From a checkpoint of a small transformer trained on Wikipedia.
Size: 14 layers, width 128, 4 heads of 32, MLP 512 tanh GELU, vocabulary 8192, 3.89M parameters.
Architecture: LayerNorm before each block, learned positions, tied embeddings.
Training: a variant of Muon for these matrices, 188M tokens, 5750 steps.
Each number is 500 + 25 x the weight over its row's rms, rounded and kept within 0 to 999. Layers, rows and columns count from 0. Numbers have three digits each. The size before them is the row's rms in percent of the matrix's.

# layer 3 attention query, 128x128, rms 0.235, rows 0-31, columns 0-127
096:530482500449506502503495509522446443494509514482532474482501520504459496487505484494545505465492491534559507461533507483522477470491529502485507520495479515477480496517492507530534521507490491461500501475508512469518528510421535492484543497488527548492480469494501510520503514538484493485488511531506473474488515529485508491499464524495490537478520531426516499520514495467528488522571
106:510528474508453486509480556516498470478531488485465511495503540536539451521520476477506477490501542477536534465520506539512522494513476492531481523504447512499454517514474483499467539518474550487536493480492486492503505489490475505471496546470516501508477465504463510457504493500506477503502526498529497474508486460479473548486506476449488512515484522524524554529538477490479521492538
092:482490491526525503463443489476533497494499474513526504500568494517536513490509505483536465517519478518534549511482483498494531471495487478487506471503504493463490503497478569482501488513527471532505472497481506504507520492446526490475505515520473555508454480526502507476484468506503503514501455517500449484485518495477548535505515462488511502468495517518491497535570489480502469541447
107:531536465457547498498496524464480526511497454486499560512504500498494520485480505530536493496472463523515483525498484506525530502511484502528533534494489486475532506481472486559461489478538436534500524512528541496485477454474487473504489468468497504476493514467543484478458500490511490499557508514509469493523515487517506510523496504492461490481495492524490501559464492511470548529490
108:514530510502483526484487495482493480501487501475463514477481491432491476500528494531517492539530529515505494486477485480519549451512502510516485509504483508435502507530480514537538494498530517502510551496492512500523540506508493467453516469507485496482496506522481511487481484573557462494529506536494505463509500493457486505516491462438465485536472465497500512509521507520475540555509
106:534511480556498464514519503510488495527573509501509465519503518501509477536515502519473470531497484498489504495521515524480503547479533521503521504459492562462536472541501484509520469467477484487484502505463449548541486485506485534528482510505439491504510478459505483443502478514467528515459468529511509517462468522465466526509483514484506496493492515491482493519485500514490529528472
108:472505500525492465498533448482497518515498501468514502498538480507472481498511490505439508519438513510498558510515501484470519481544511485543474493509487471486497512442523501496503526492473555528508505514515470512513465520430498530483474437514506534525510485533464539498481489507549517497481520469499526514517526534495481444498508509514507517486529474521489494510442513498502499495512
120:514505511489484516498469484510473496469533527491526470472537516485489498511530502515522485503518507517516476539490505502488500537523497540427513497486493512482522529485517504482524451520527509481466469514522486470508538512498468507459540451497452468508480519547537476527491476507460477488532506442489534488525484515512485457520488480549478516513475513528513513467483457477550535483527
101:490536533478455499490501523482501482495510503513501542502458561479491544468473455534535501517506495532496499482504465505572507513499527483522547507506519467541506488514476518519458554465505502499481522488455526499523501463468500490530469534458507538474520493466454480498469495511512473502503516482513441496470508487520531520473476475524486513495527480518500468509481482535485497510498
114:496475522481489526465514472495512461555515512485470515489445447505452476458521513532542524543517522485511479529527519473512518486460466487547536478518499490470501488479502505498572495502479484501535519477500534519467503512558504471497476499486475528475477525494547504459524513512501537486510513495509473519498517546507519510524505491477443506495487480499520495479498492502536464481489
122:456461535524468493509512493514510490514494495445532478504542503533500471503470491490504499503489517489470529502479526489506504514480461542497429483500523507459540504497520499485459490532475511501531494526497482496500492484508528568539519496466461497517431483472520508517473539457513477482497523467508511554544509540513452504497473514512524498513482514492495492513546505515494495459518
109:507485484521532471450458521465508540455538476466534513486500484532489445528490478462498516464487481518473513486495505509496503534471469508482485509523511500527443503517474479474523508503558486482511561504492505513490508463500468524564502507506469499495514545501480522497510494520528484509489508474507540490505502524459494478475505460509488505512492460511518531460515500496501556557527
126:512503520486495486485482523454490512500504486517512468518483508498502503485495482474546481499540521495477520471488496486510505498425502525519536482494504531502510489502494482525512545503513501490488482523467529501550542524434479476476502495479455531487495519577491452501489489503467491478516488502464514500477482509465557470541521432533511528496482479475527540521514494504524508541523
104:524489540511479551521501507510512485494499492501507510493491476480503469542470478563489512515495526531456490518464491491479502488487530532508514529560493484432483475437471548507505525481513486487505516522525516533510534518471544487486487464487481478503455495529476544522545490511463481510487528520490510513491485486505507491542481464449488536488503510452480495525479504505461477501483
103:439480536470475527507498513485431545551501501497480474504476507494494471467480450471519465527519520533511536489527497492495519479507517522525520470493536515479537503470480528509513484487480510517506522533486476454538527465519520491482528475489544494514515486542494529466481535458472505529507476506501474518503496482483534441492536457499515515518483504534518488477478516512498538479493
090:526499552457485488483495519490501487507571505532500508469477525493502533462488490493530527453503530489462460517489464517507497504527484504532529536505491471498448482483485481572504483488498503465484539478513492510498485468476530514474498520457484457512532537512530442526494546511498488495479485515453490497509502515497561501520529480480536510473514516480500506488530470478507492527486
118:480479458498467474517501504507520521449494487531487491485505490515523501496509478494472538478513531481515523498489567500509482504483483495511498519501474489570440515528499452484506536517476542493491489471517529525505510541489503531502485460502529489561468545474514506500537521492477516538461472493543460503526503533490468479473495504507512518494505502520430442508495511507503527496502
100:463495541520472487518481465521477502432510461549513444504499498498502481518489541486506507505484491497436506516505516524469469477489493554486474501494546426551495514489497500463479496494502476515457508537534482540510497486466526485534504506472521482501514465501481522523509525519548520457502525497457528503523489536478468509496514504527515531507515527503486460500515513524510507499506
112:497506536485506476471522559466517520564507516537482436489526470516538496516483519513480489508510531522486494501453493472474484529504520483511557513513510506453484505485479516491464534477525501482498516521496475501505527525501474494480502453498483526459478498520482521526463482453491530541525474527519504482487527489506505496491504524522495473501505470499474532573451513475495507489448
112:517507492524495484532487565486487550548483506514499532531487520549465514525522478497483514479481496506491498475477474525470469457487521487509479487472527516517458492492507466521521472553512536483497504484495564483511494457508532472473521510475482494459478551493463500467535534495472477514490553446487485493515519495500532526512534456507504527481513475489503511485484528498464490482514
112:533512529479457459521506490530477532509499507526502453494497489525507523515463499494512537513494507489535459472457511510500509488468482498505504526508514482496503490476499476475483503482419523501484451544527486505492500538528534486525517498489533464482514519483471547543512492484522504488533507537505517516512461493502497515495583502458490443498517453498516476475530523492503490454516
112:479498526503530514528507465498488480519532487492466515499501419484494535462552496527498480523471474492513498510521511474530460475547495457507537507498495497529500542504501519512512489501449493462508484487522495459452530507508458538526453489517490494443514490494524500539475511528500512528494534454524515480482512494473492475506471536529484510503542535475498534496498515471500503480547
112:471480487467556510507537555496463462513453503530496510514481544518533482478465478545462489487499514515499482465462515468480536494511499513532547503508521540552480520490454538467492513487492514520515516478493491511497486478503493497506508497447465504499503502510523493491484498506477463548527484510541498514530467484526468538500509482532518488511512492473508531479449466541501510507451
113:508526527518496508471497521502517532433519463540529445507484529487517528533503440513512517497532508553519504518514481538544530502454495533495523474487513466489507500535520483530515502488517531509483482518480479501468495511490481454425533474502493453473483498466473511449491504509512499437508477518493484482495497555506534496490504493504500492510503505495531466516528486467510502481501
127:437464511542500486537554532530469489479505493508522454461535493543484479507499505509483544489484501514473481505534490510495489509507477497483522504493506485506510470507459500462495517466466504500508496478489481511520492503550532489480487547494539486504476499457516527559533515498500482539476490535575492491492500520524474496471483519511506503514506498508500496496487443511524510422466
113:531502457481553516517528469526481521493499471495523516470482527492499471537490552485514492497501466502529451496494496500483509524545506498498511490475516449522497499506493500468482496498455460484452516520473534505445469540504512489438483502543503494509501521463522452493531468540504540460495469505524514523523528519536504496500487467511506555470532485513514544486505500500502524474513
105:526513491494526427476498508478480528511501437451500493497501473500474511552473528488509458519496458509485522454497509455519503497517521467541474487464501522481501504486517473515500521502525491519522520530490469460513508515493514507462554521453491516491494495496474549462458503472524465486529495545475518525514510518546522452497506489487509523503505496518511516522510560476501495530523
109:498517484494517517483473507483456526485507496498476539473492495461501527502526541524495496485495496504540538440535508505519511492468528508492528549537493495495527473515443513497507537525510458489454510469487453506530526484496445487473486467542485523494513495521516454466454495509488448479488484518514496525480464543501495478484512469515481513476536518528527501541496493530493511556501
108:527505480498469496522474467458505530520499483492508473486481491518492508448505496428488521477487534523516548491491472502526540486506477467484483546517516468552494525502506544447534457518490525505488483472528491481496553486529511517545505528477536506479542456506535518515481486499516508486466516506515488488512537466500459474465505537491503486469546503510447514503481496520492494500496
107:528511444473504522515498454529476523518498474478525561544497485507508525492487500501517515488483503458489481548487541487490484521464503511483470468516547504558507515496515490482477485523490504502515501477506518454489515480487472448478494538509493536458536450506519518461528500514497521517465509476507490480469539482532551446451503503520469515483526523515534493524513496506506474502480
112:501546533483487492482477466454500464538556551457496485480494472491519490520533519473529511520496494521475490516487496454536474514468505521484497508534482524502531531527505496501512524469529508489562448501502501498518496518451423503527478498521471523494518466519521507508494476477508522510504483465465478486496518485480507432512505525506501543496512550484501511512503508468503537479486
114:529500526448496535474495496481486481519523516510501526504514474527465493463513479500499480477462553496532471545497454518522485490509504523493478492533540478461465484487512537511479500469467493528515510511467531514521506452506503509505487495548482507503554462493469525534483484498535531541488480464506507475495524551495483469503523447483508500532502497509521522485437520547503500465481
# layer 3 attention key, 128x128, rms 0.206, rows 0-31, columns 0-127
098:508495514540497495491515478514495506490464529532457480478498480481484466524532512540503482475477538522493517559488500540536482490539518508506449517513512476473494526520486484533521495518506472504513502508519461541482480452559521459500514521520489528513465494510479459504482495512482473494509514481485484559582488546477459522500504530469482500496507469490452473504486506528523505494488
114:501500529469449508458501475482526542518522441540496454502531464515473530520484480475550511526537490544508511526481497531529520457545488481506499480500505509514495489486540481564490528494478462494519500478535529494512456477503487486540477491460510526482493503500528513506512496521501469529481485467457471475524471536494504480526500487494456520462526516517474475505508512499516496460513
096:523520477475449521494505549490500490533520480481499487552504530491470519498518473472538548515502497542530516473486474491481496463478524466521467507470529528483464503489525509520495503505487518474492490473484514533521480517493511499513498474488472474488480516510496500460490494489480486525504511525450473510512488550471560458512528494543506514508461488542520531554473466538505443530478
117:494462463468504473512525501499493506482509466506524454453540550514484451537491507535496516484493523542530502464495469499526481524489529477510511487506513470460491528506492472500506514538474504466511529477490443505519515526517497489532497496477509493477488464532497504499496501537483497494483462543503516550488469543481516478497527523499506550461511518509561477537513496444476472491465
106:537468540499448505522541501395523465498489488521498484508479500508479483476497478490521491452461552476467516505497475526483465529460534488533489503493495499522519526468548485487480501509482511497526472515540497510522457530497529524511487473486513503549499512523506511533511518540479498496504477463500526494506485495467498487488541478520520461516526495490490519527543493505502483456484
094:538536527518522545516500494489464465527532465496486470512507476518523506491473472494520586529496474474488503526502488464523486513491489498511532456476493503459477531494516519524476486477511445469495528455498522471476495505531485480500497515504498511461471496459519488533504468537479486524485500474519482500511530504525520480517463558518483538508504522465549480483523545506522512467497
106:479529480467538530477508468511489559501477494541514486498480485510512518499500544406516518518500482473507469519519537527504493498465502492471493489474560467485494469534465487483485471496480477479518503509493526523522478485516521458488492509477493523490509489473496477465508503484496515489533510501543523489509541516502539468535565504495531496488476508531505468543522530493513440504518
108:539488471498509495536481505490530542510461511484533509523509514507496469483457512495505523471471521503448531520501448467499501528518480487545481527494498482481502469452476524472454508547527510467510549521486484479515501544473481533498475499503478442491480502499502517520553508507503477459461504519480502494497511545479503574489491500502504482525486494495519539505502529495508451544493
103:536476496470508461491521480492431487480506473516540525475528493531469480517532482504478521453482449521514449522488507537518510511490527494495443474507490482524522533530529493520548492491537503489488491492485491497504501485490477487540500487476527518539532524525500526500483509489524477486516515479483495488500526504497516406494507510467470485505472525494551497498497503485550557490497
131:514491501526484517453534470509524434493474471472492538529450523486468500485500465521452493473537548525494544467474466509491495502531515486515539510514486499493513499514534500519491502511512466495534447521461516490483472529527489482498503506512474520493554525513482439521516519519491518498502472456515553478531482487496514458514511463537481484525519504489499488510498549507471506499523
114:494511480476555535518468507482521525481467518479489459470469525501509483538477510513438521506485503535495474478518508537505447489499468496484502505536485498518490452469498525480525505446481474536518475508516524494487518514494537499463484523573525468479491512495509517537473486507519541515462511528490533471499547500545536483516548498500505495485494506520480474464492524452500511500495
102:493565486451480508514485548511514522484461489505519487473519482504511530513521492506522476462510508493484545499510513493521532497456490516508466470502501473514501499513528450507495530481526528486493451472531490484555528518471507513453491473521524462535463458472468506493505501468494523516539502553484458483468498495512475510540488505487496458494509541522516518531522509515492519459451
123:554480486500526493496508548492490535517479501481493508504517521455495521534520513484536510480523477515440513528455462509512466528463523503492487508455543496469497515478529521522496534524548482479509472490508474518517459463516501506477513520530477507500517472495512458459519480483490460564476530519478487467510480523505542453513468477502516511519512532486489514523527523531477473462494
100:524509456483524546514517463470529476498479478500522547520485470496491488510507497483568551464519473493471506504496494519450464513461515480498500508500546469463530497515511492500484506498449492513508463505534512511485497532479529502503525503526494513510494443491532467498479479497512492474497529532537507487512514480535502510481464475549520495499540524470531447479537501486554473475490
111:529475455503551513514505483483511484510474472507536498532507543545531504502457489494520472472496521504477533480467478511474485486471503500463497515475479516462480502490497527518489513546495534504476530547489540492516484514508521497526481486477516491477492523512475495486474482511471480445492521483489531519487520481481491538500572505495484490478505479540537458552486547514450456461517
096:518535495475527498480489483465493515454473475530470501477506512439499472474472516496483518474530525518529504490446455528510521459508523524517521513479465453514503521509508465514534528521523508553462517471492484524491493518526467509452536537508505502547537489460533490460512495496487501497517493505449468542504485481502496528512473488502525458515536497499490530508471492513520545524512
121:480525534464511496447471507507506517481531518485501517539505439513475534491499478492516483558517501489466487506516531487480501480529421481533495449474513459529502507536513506513500503500502462472542499498472511494454466504507477507484523518490524510458536508486509501513514501487493526486498530496503507511475518475505503486545494519493512508433501505519467492471506447522506560526548
112:477511463461509495507498487514482488492533487534493496485519524503505477533505501491504523509479465521546480488543486474557493507556494545479492530478441534461534472523458494494490489466448528465513505470506481489472466495500478533460541545502495464456524491485508517470522486502532502542511500498476465482515522530499485530512467537482484505498471461516520509497515483510532512535537
109:523466464532498538520485498537526490461493477534470521477451491470501490502499483483501526500507464497477528463504505554475485523439472466483499474519538451483475546497507501475545514481487490517484501463512522544479499471499512478516502494506464479511519483497553489489541472514513481501479536531500514541485509517491522503519510447503539506540513532509535502491514525490530437499508
125:492496511499524468483504513510489477483495476445575517497503457486531492486481468491448546495486466516519527488472510503501507456502515490508467507497494499504537501488512480501515526519536545514511470463564478503494501452503488550528510479505552498523549476476521482508492510497555483519479539500527466518496474502462459502485502479509512441535474521498518474492463471510498505507521
096:451501479511492496457464512491538493512510489535484520543523522507501514477491469483518481436481474480468471515549524505502512489516493455519516504515448492543507521535484523506467481498503487497482520483506545463489534503553515486516474505459508514492490542520467480460503538483558512491513519501514510524483492443501478496553491524492484516528473495539493472521515526469497495499555
091:472485487489452515508515498529485453524496567525513531511494473503524463479536485499457474449539531462507502533478500527514473503553477543497481480526451517484503525476507472487505467502545477495480526505507507495475495468522455464473536516469511486516517506495519484506529555518465512492496486490499487500501544474501485495500530498513482476454528505524544523495517472521507446506515
117:518516503500506518500476477485498543479536528438506514414490533475502497513490492521503500509479464486530544501538506523472501513469503519458496501530515474483513500512467454520543528505523517528498492486568526529510498499468545494523484474511534484490505508457502462523490492482531519496474491477512510505454531532514511469478538511495506517504463477508519434479498493463484510481535
130:531493539461504507513492500474443503492527487493526476490570461504475488482479521497490522453514490519455512503529469487525470505499503500517476488472521512529493548503500509545533465514507471504501525470529531534479489491523504489476515534505491470492487481439516539445510524488491491505487525498491459517506483460526499528507451510481511490509521506482500523466472491501591521505513
135:499486510515496457515454444565497480513482510465500489531502453519500531540475458507432510567459497520496486492545520487486497512534469515533521459513493533498479499489510477519494511468513523536521526468488521501436529500471486531498491521477492507482483472515505531513491494505495506488482519516532483491462495482525478523519513515514483510497460515541512433520514504506521493481507
102:509520494507472498501501502511478527493520476505484509531512484497499546460506517483497515488489474514494514470507517465518508485467570503483484506476489565457483483474468491495488470531530523523479549508509478487553524521445487494476502487481479480533531458539508502498482505462511517467500528433501549470487497516472485497472516572508521495452528535505491505511469533501525489523494
108:491502519567519497497505534507513501494448501492478494504545455473508536522512467523476503489505485542520523448453504518505454468471553499456495510503540498492512513510480551514510490468523513486493455507489493516500573473491499508491494545531482492510491525489499483500462507472504449494532510513478472519506516448490530522503499542507483511543499493490492492514461533469506467517469
105:568530494502517501513483520417547527512488493511521513489500520465488462489490493488553494511538478491487500469488446519466464493517503503485498536476531456482519537459508510517510527461514521500495507542500491495494501498471516490450487508538500514476510485497469498458492489527471485474487459527521515472504513486518496470468513535577528491489502499479509516502518544501513485464480
113:467508501492506494499487542479484492488511547486497509516538527542532463476497508482486482499480485460527535480524541494490461421490522517520472488501474503521489493496491523485540496515513526545501542493506510519497490554546518479479469478516458477542454518486474524523521539470514534505476495514524493452504502486477478526497494496488539471509489490505430484463510470528500525498531
115:490524507525499525488506503528449497496507485515506539454513528500534494525538519513462503512591462519498549474479478496467504499459498543489542510514487543489476459504525522474471515477510546471503512519483486491500514446509484512498503539482511460493497510506495491467517482500480499520515489446534498506496452510496483519459493523498461525510490508457489528465468525503482515548483
112:533474514490532537473514489496473508509484524527506529473511441511503463491527513508517504470519503512494535525481492530546503514511509496496458502541541491464475511487522473505522477448494453453493514514480539495485505489530499527442503504472471542506474492452510519482522547532503475499479509475512504492486504521542508466482449460486479504539536524479497531537512513482550466498502
117:513493478518500534494527453510544512539468507483500525461496507487483476502488507513483493514516482509467567504470512530515573497491537470476543495483508467490480509503539502470521534517507546519509510513520491468496490507456479535502467450517479497519462511508490526457487478524503522493487472456493543499508483497547513467503476497535508490479507500519555470557490495478459475511479
# layer 3 attention value, 128x128, rms 0.292, rows 0-22, columns 0-127
091:506496445523485517522474491514501497462501524502503515516487483483468521443489458525506495472471509452485487486534494509551523513459494507530474487546540516521479519463501478503497516497525532496516480497469525491541501505474474452529492491529517520477464548522521476504477502526480508520484525537539515504515512536519521505441528494500461513539496542456519446488481468526517476493506
096:536528520481503466563499492549445503454474481463489525508504517496557522491486516480538485500504513526473475497480479524483483481464504518500495503475475466494503479514470527510510481505519494505539494494457533531537486471490507489534494515487469469513515492504492544476476496535492490520480474557506563543495483493457466495488497515486518478546488529460528475493532504485531471511532
095:498479537554540496510499494509531480485491528566508474503517515467508476510510480512511516522534474478517511523528485516510477546493529503516496483496507491531512509544494467455495479522485503521497476485484502525495469505457488503485476477439510488486493445519526464500524474478448494466492511547493524521460509530544452480525529522553479528538453499463492487491524494492496488470517
104:542459511511494521526463446479545502526468506510481484484525508535446507476496458477552509522501513517532488503496493470491489459492471478511508503497478551454513529476504474515529465477518510554479474526494465461517513509521489509504498496500480512566526494460464533450513506526525484496542450508517520475518475511471505538500506484501512513496512491517459482527511535497497513492526
093:494492514509457456476486520463495537485461487487503469478516496482485491505502551451484441504497489516544476500523499539512528478520515500470494470505482514531509503450504511501554505518515467498472505525496440482488471489537506504471501531550528509487517456518474491531526531499465525538480513507498505481480560503518521476547508506462493478480481525517518515492475493542536514510457
091:507524522533456471465477482460483504479531499485496505487502493513503506543470547518503491485453529455505511482521507506495472447517485530532515490500475493546488507487491523494507448533527481490503519469468436569504507512560465484471506502528510520533489474479503492485542499497498510544464496552478525525455465500479524481485496523520470506518527506509529534493518486516514482507505
090:499467468478477495473492489481502508491498551528512524547435477506484513479498494430489498452512509540494468513492445440487480489520490499529522514484477520515467544484510492472491519485471532514478521570500508528530549525511506497508488499512481507466495497458498493473495542505483544517462527504481516504544521502515498464487543499510487535489519514502508525498469520488546519507504
096:506495484500514504475491513485488447513464509480503480502521525529469499501512462496471520488542497497473516504530518497501484473477491507538500492491503551457512553490527531504469536529506496466501508484497514483506495460491539495495505502488404472466473539542531516498491509539494491543429535515524528490494463458524508513472523501485500499492495471542507480490536521486518514551488
086:492538509512512529477524517536468487507491486479527506505506510497555512524498497496512432541515506501466486512451514541489471514488497502514461478532500538522474513491496480518502503437497522495473485512504480499476519507530489469469484455494526486506528527515552456489527466555488513558487498567521476501493472488504467513473483505481484533464531495537466514511469498458510505482511
085:461496566517461470508489477506513508465524497463482472523509452462503532478467508524497480482487535487452492497475520505558510474494475468507476474489506508517536506514501514482502479513502497474490536504459519449489494509529519481506485503551503515498517520519563491500454544524469504518554537476492488478542526504518504511507511532469503469529535488497505509477478535510501477505447
104:538490485467542487472491567509497500524528477555528489536511518453514519495525482504480509561495520455477497484524529485485511529476513516493517489505489478483519498503544512494493518490535521490498512477449469538536529515489504474489523552467484480450479495520494457476509485519488451475487519508534484536507472464532476526478467518484539507485478519470478508495509492471501511453486
093:514521556442466518518540498517449449511539489510503509545501512495524510481502514506497471505509461474497497512469479504473490488454491532532525435465458510485514503476490468505501480496529491506519533530509522474454493495507512472526511497448504524537516496533532488514488525513485503508537522511474516490485481477530505496528467471500551519516464498502471519506475521469449512553493
097:534519478513534480512522541503507504471487472528495504551531501474496450483489484493428495515502505522481547491550517491482501510501481499517506496452462488521476514536463489535481501477493475489548503490468533491513501520491552510510454499505464484477527499513491478473484544504522495495474479481482489484554502513541485526503532499535536494527494521441519488468493528532516464454504
088:474486477493552516547485580484500473478505492505471468488469502516455525521486465509528530507490487519521462465462492547499490519525533492497510458475471510466528527482520464490495508513492548470477512547456507511518499495484494518500484495506471504518489536488531502528474459499459515517502476487541465529525540484551499521514505492481552510493494468514517515476509484470522489503466
094:505488511506507544468510550506501476536541501494487496516494502468493480517487492441481488473489489519520447493510527457486502483557535472462508494505543489513461502459488428544507468505464510497518503496549534493506517510486540492497528500488494471520470492498521540489517567531466515523501520512460462507500512496498496509523477484541456482513520473516493510489456534508500512488521
085:477484500501509484494487426509508482509437510483499554442483522478462541487475525505465525496500499504490493493457521490518476533471522505494514452499481499548448462498526514470539527508459473489497557486526467551524516481457504491528534530498493470503491486530483502503504552509499488514482524499483491505510508459485496477495503465502520524528503518551517496526512485488504512523533
094:505480476514506514512494476518478486526508510466479514479511472481506487502514518497500551462513523543485504537512461499498511541520471491513560520494505481527498507524466517484492456497462494469477463508473559561491492494495550483503497517476507429416502524517509490503482502509516489519497534516529464488507481494519447493499520496535535465530509489487501524506487505521488514437513
083:522479487505517437503500525548488534492504490478499478518503509529503495524492539468496471492495484543483499482508491577543511478484532454459487531503474468513491505451498525461505516482494512485505486519479484440516459489508491536538468493510515517492501475536493497507509484458539527496493487540495482468490534509530485529527513509484488493485509474535553545457496474477497460540505
087:514494514471502480495476475460515484478476493520474539517478540517480482491525480478512486493516556526542509502472474466521501479526497489462515513472508510495538520503457490537501503474514534544503430503514463454511511534495528530516520491558514518494481439450480510524481500489547535503506499482461481488538508474519470524527474531520518523471496482497523487501530501496471464529503
087:499487535562488522468527461508495474469523504509493473484484474474532520492482470491483502496500522442500468544520522485500494516492542476537448518479498482497532451486456510477510481566492497478514490547495535513518504491499515491510485480484534497478537526501512480531486501521461513474511541501528452474470500512504494463523504484539473513543526514497463472548515517491515493507453
085:507492456509545518519480507524494528522465512528518532542498484467467538490511487514485473480469463554488502492488484533472479554461486510472530515498475470469499499501447475478498515484570502491541506508504499475467516559466480489529523501488511495518510529532486519483483481495486510500531507484537535455485462516471502480476492474474500528506519520526473530501529478469513545468499
090:495486463496503493477508550486504517544485532548497512480449504461473479519472479486506535507548525462465472510572512544541496530479521486535475513456497490487492454479513484489523455485478489456522518470530505516482494542484503503500484500523537511476515475543499546492493452503494479491490504485522544490482520496536483485474481495507493509465529520471477497530532482511508506532483
097:479549489499507483456467508491460536509498499506530535462553475506503492494536514457523500545508535459510547505468527526534502499518454516513466462476520507514552519536529515457538495528495480477492501507520500501442464496540476526478484526513502495503491475529490483507505486518486501491489459508529492487505486535525453483474455523471479475484471477470500493518545508490506502499537
# layer 3 attention output (transposed), 128x128, rms 0.364, rows 0-21, columns 0-127
084:493501488503515482519446494516471480487550466538521509493481508507492463523507517457504581499523507537509532501493447528506482494481493480467524494520518471512491480495504466502540508495500484515498514485522496531495474506482479552512449498488495485501534448544482517464546512511530513493468491508456494498481522472481442517493515488534500472484458463536534507487532482524504525534529
093:521518504533496537448507507456525495526506525495455504545502450485471485497543526489472489469498494492564499470501493458474487520490490494477506513517544532493497521534499452527532464507506459507483522525556475476472505514488476462527507468502476521502517492454529504495496497491580525465515491479493478447489492505506460524508499491513469502524512489497487511500489522521536536521497
093:493454493429563478479509498512502506560521495464518539476481481484464486473479548493493515499453510530487493487486483489486531479508466491493499510540509483446549456489525494508496493477506503512539472513511483447497513512535471523501492510555472513497536535454498472463488542491504501499480500483512475527548524537465514518523513506509527497496502499512535477519510528509491476510499
103:490490494511519491480492534513481513459478464458519522524501515508521494510527529507480507450492489491469481520540537505492496557511440487496459445475536498498497500535492474492490470546512490483504506553467547489485519514490514491493499482477502512490448496494530498503505516458534496516490562465502548478524542493483521462487486500518492528478468546474506558483505500459500520493522
082:501499523487522521528542489523484463514494509510488498510491457489532500513506455528525527507545521516468483496448486477464492530498525526484552533531495529511477477477494538487452509487478510518529521473493553548471495515477538500485521476465486490514488546509498488492503485501495491483530478553493502473480451489508545506504522460507522505514513472473533497429500484457479481467482
089:456497509474541568484526506490545519495480465490493481495566484510499511494513425517459509484541523516495498489505490520487515511510536524465523497489502508481498486481475536497500523472480492507518491535479523491478454471469506496494495450514481533514502521503492503522460491503511526478533461448505469516553499482499450536518493469523525517487489538525485494462506529495524529461519
084:497508527494518509451474540534435510499508464507483501510495512502508491514497472512494532500501501510494530491506503532528472526467494543489526499538534517552502485470491465542500483453538495467512483473494498505504519471487484532515520567449536470510523471547499519516538500483519480479521452473535511479494442487481510502496481491516460493507472502464496480475492473541472542516491
086:480497481500513508508444502521458534484513477533483497471501513470524468522532528510467474504498501525523473499493492536516497500514471510460501510520540535565516492485495468482493472488525504473473502526494457554440512553513452558494502496494561486502504500473491502511526535458495531487520482495494499533516486476462521482498511499509516508540480448487509501508504466461529466521502
076:492512485497466536464511439519535514504516518503502501491487531507500462542504495480473531472515513515476484480535535558543456482495456532491510480525508503531551475529541467514501504478453490474510529519512531543496460482510450488501512478542482456496523497482514505508482495460495469475513498479519521497510482561490477557484480480501488478515499526515489509478473483534514497469494
086:527484470472506505509466511457527485517543507540511483505478490495504502482535463451542544496532543490527530499471476495510488502525482473521538544500504464507495476476476503555463551507470479512485487497516522543528506532470529447517503533502514508477474496465475507518517477500520507433476504522508492488452508489498460544472531482517444495481511510487503504521505493527505486515494
093:461460556499477515491502467494512502469519540524461509447524480511495495493496503487490475477497499495487537486520490542500522449528483507519494517497493488545448530520513475491532550495482495465505450492552484495498488499487472528476520480499523485501461550504457532497491535491499505530485491485483521489528488525434521462536529494495538500499495451513505492479544492527507515501546
089:492504470514481475494515491487538516509491516484508491518467483502510464505477506481511534480483542485490479489482498499479474526468450500514466517514484499512478473478498463522533512537467554464520505502545505538593498501510526455523522461471493458491484527498459532501483509495528505457514515491527553520502481505484501469491575492491490499510510488510553499485523518527521465480480
083:511522510493486486501475497486507472494520522493484509514502527527523549494543537473570472456477479509522505461492489448545519513486491496448499534514513508507462504479484489481481500511519519496473464494554467476496520502501449512501528524549539490491511463479493491493531511531527499484496488530487531493497503483453539507497480495478494456454536458533493501507555490478484473540519
080:506465497495449481521476463538524495527489446500517512419469471501524463459469458471469521513522521458496511517490490536508519525531480504514506456518509527535499477485505479494461524529509499508505506490530567512487519506496484528538509517502523484484461497512491482484506554533511497545514500494547532508484548508485473486481499513527525482524476494471522484457482482497510504510479
091:480521470501487458500536457478542495477519511473470499490491493502512479536468495523507505573486469531495509481495483547532469528520530501522495526493489524483511505544455521489525538477523498511482493526488486513518482452524491487502491481468500527513506497482489481528520465551496448486480504514551505470467466452520548513457468505477531505515508534536520482515502490485473499526456
082:481493496561509506476530531506532519507523470547409453536537505471511523511484486509478478501512517492490520509478485515427518456501485487538529516522510496531512540505469521489486500508491522540492454476509457487467486526534497510485507549484538506501517505494465507509487488490483522503503476488468499462478479531508524519485527529505504470504466524489511456465492527504515511466482
090:517498486487513486454476497476533506513548491508494538466501512482481557457502517484494452506481473487542514513494529487530495463524527457463508537497522501512491495523507531539501497490496501505492522479488480447540472498488438527498521533546492530515539487479518450524491451515491501488483421473512527500506514482540518495494482491498530504464514501504468522515468532514492496538510
076:474519489508508495492522503480504439531494538483513504533493449462512498496528501542547518495527486501489450531449506467522493521514508517485532514497473536451473480544509511493493502472493451507504547455515557554500529502477460502497528504517465500484511512526520492500488477502499526546519499523488482496452503520507502493527451461479452513530507489495501485473462501477536494510510
070:500522526510485521485478520468544501509489493478511519541534465474487530490481514506534482500513427497434504552512505512512518548464492537536511439508510516501480461502509491474506447496546481484525515531540539469490522451481491493489541513493513480505541482529507492470510482509475503527512506521495519502487535437517539460510467481514475500494528508474492492481502500483488507498481
084:509465465462526508497447536496494522574508442516517496486476521502492485464518488480503514500495535514508503478468473490506492497509501475521534492517509468499502507478492513540526543455483491521487506493461467488511529498551508515475465503550488538450503500479482502507487514488537490442478475541508489508506503543524548541459507515477506486466493473513538486552498532511501493493476
083:508533505519440474516502497469488512479486517464514493509506505553529514517493528505494494489499523478502520495510488486478509461480504500522476541516462567519491517513533510548503471535493557480492493445518494525508462530507511507514505525468516469492491460517490543503470542489538481508466518503488517498476515480463435498474508545495453472504530485442509522488491483519469489533483
095:506512507489484487496496552461486483482567519493502473492533492496528503458501486486465417513503492549501559476488504479501525479510505463526502458491479515498517521520509509527522549477501482512495499518472486492537513500573475511472486496484518501491520508503472496481508528471487444506479531540463479536524513525496525523494471489514513471529491483489505528520440478522495489458520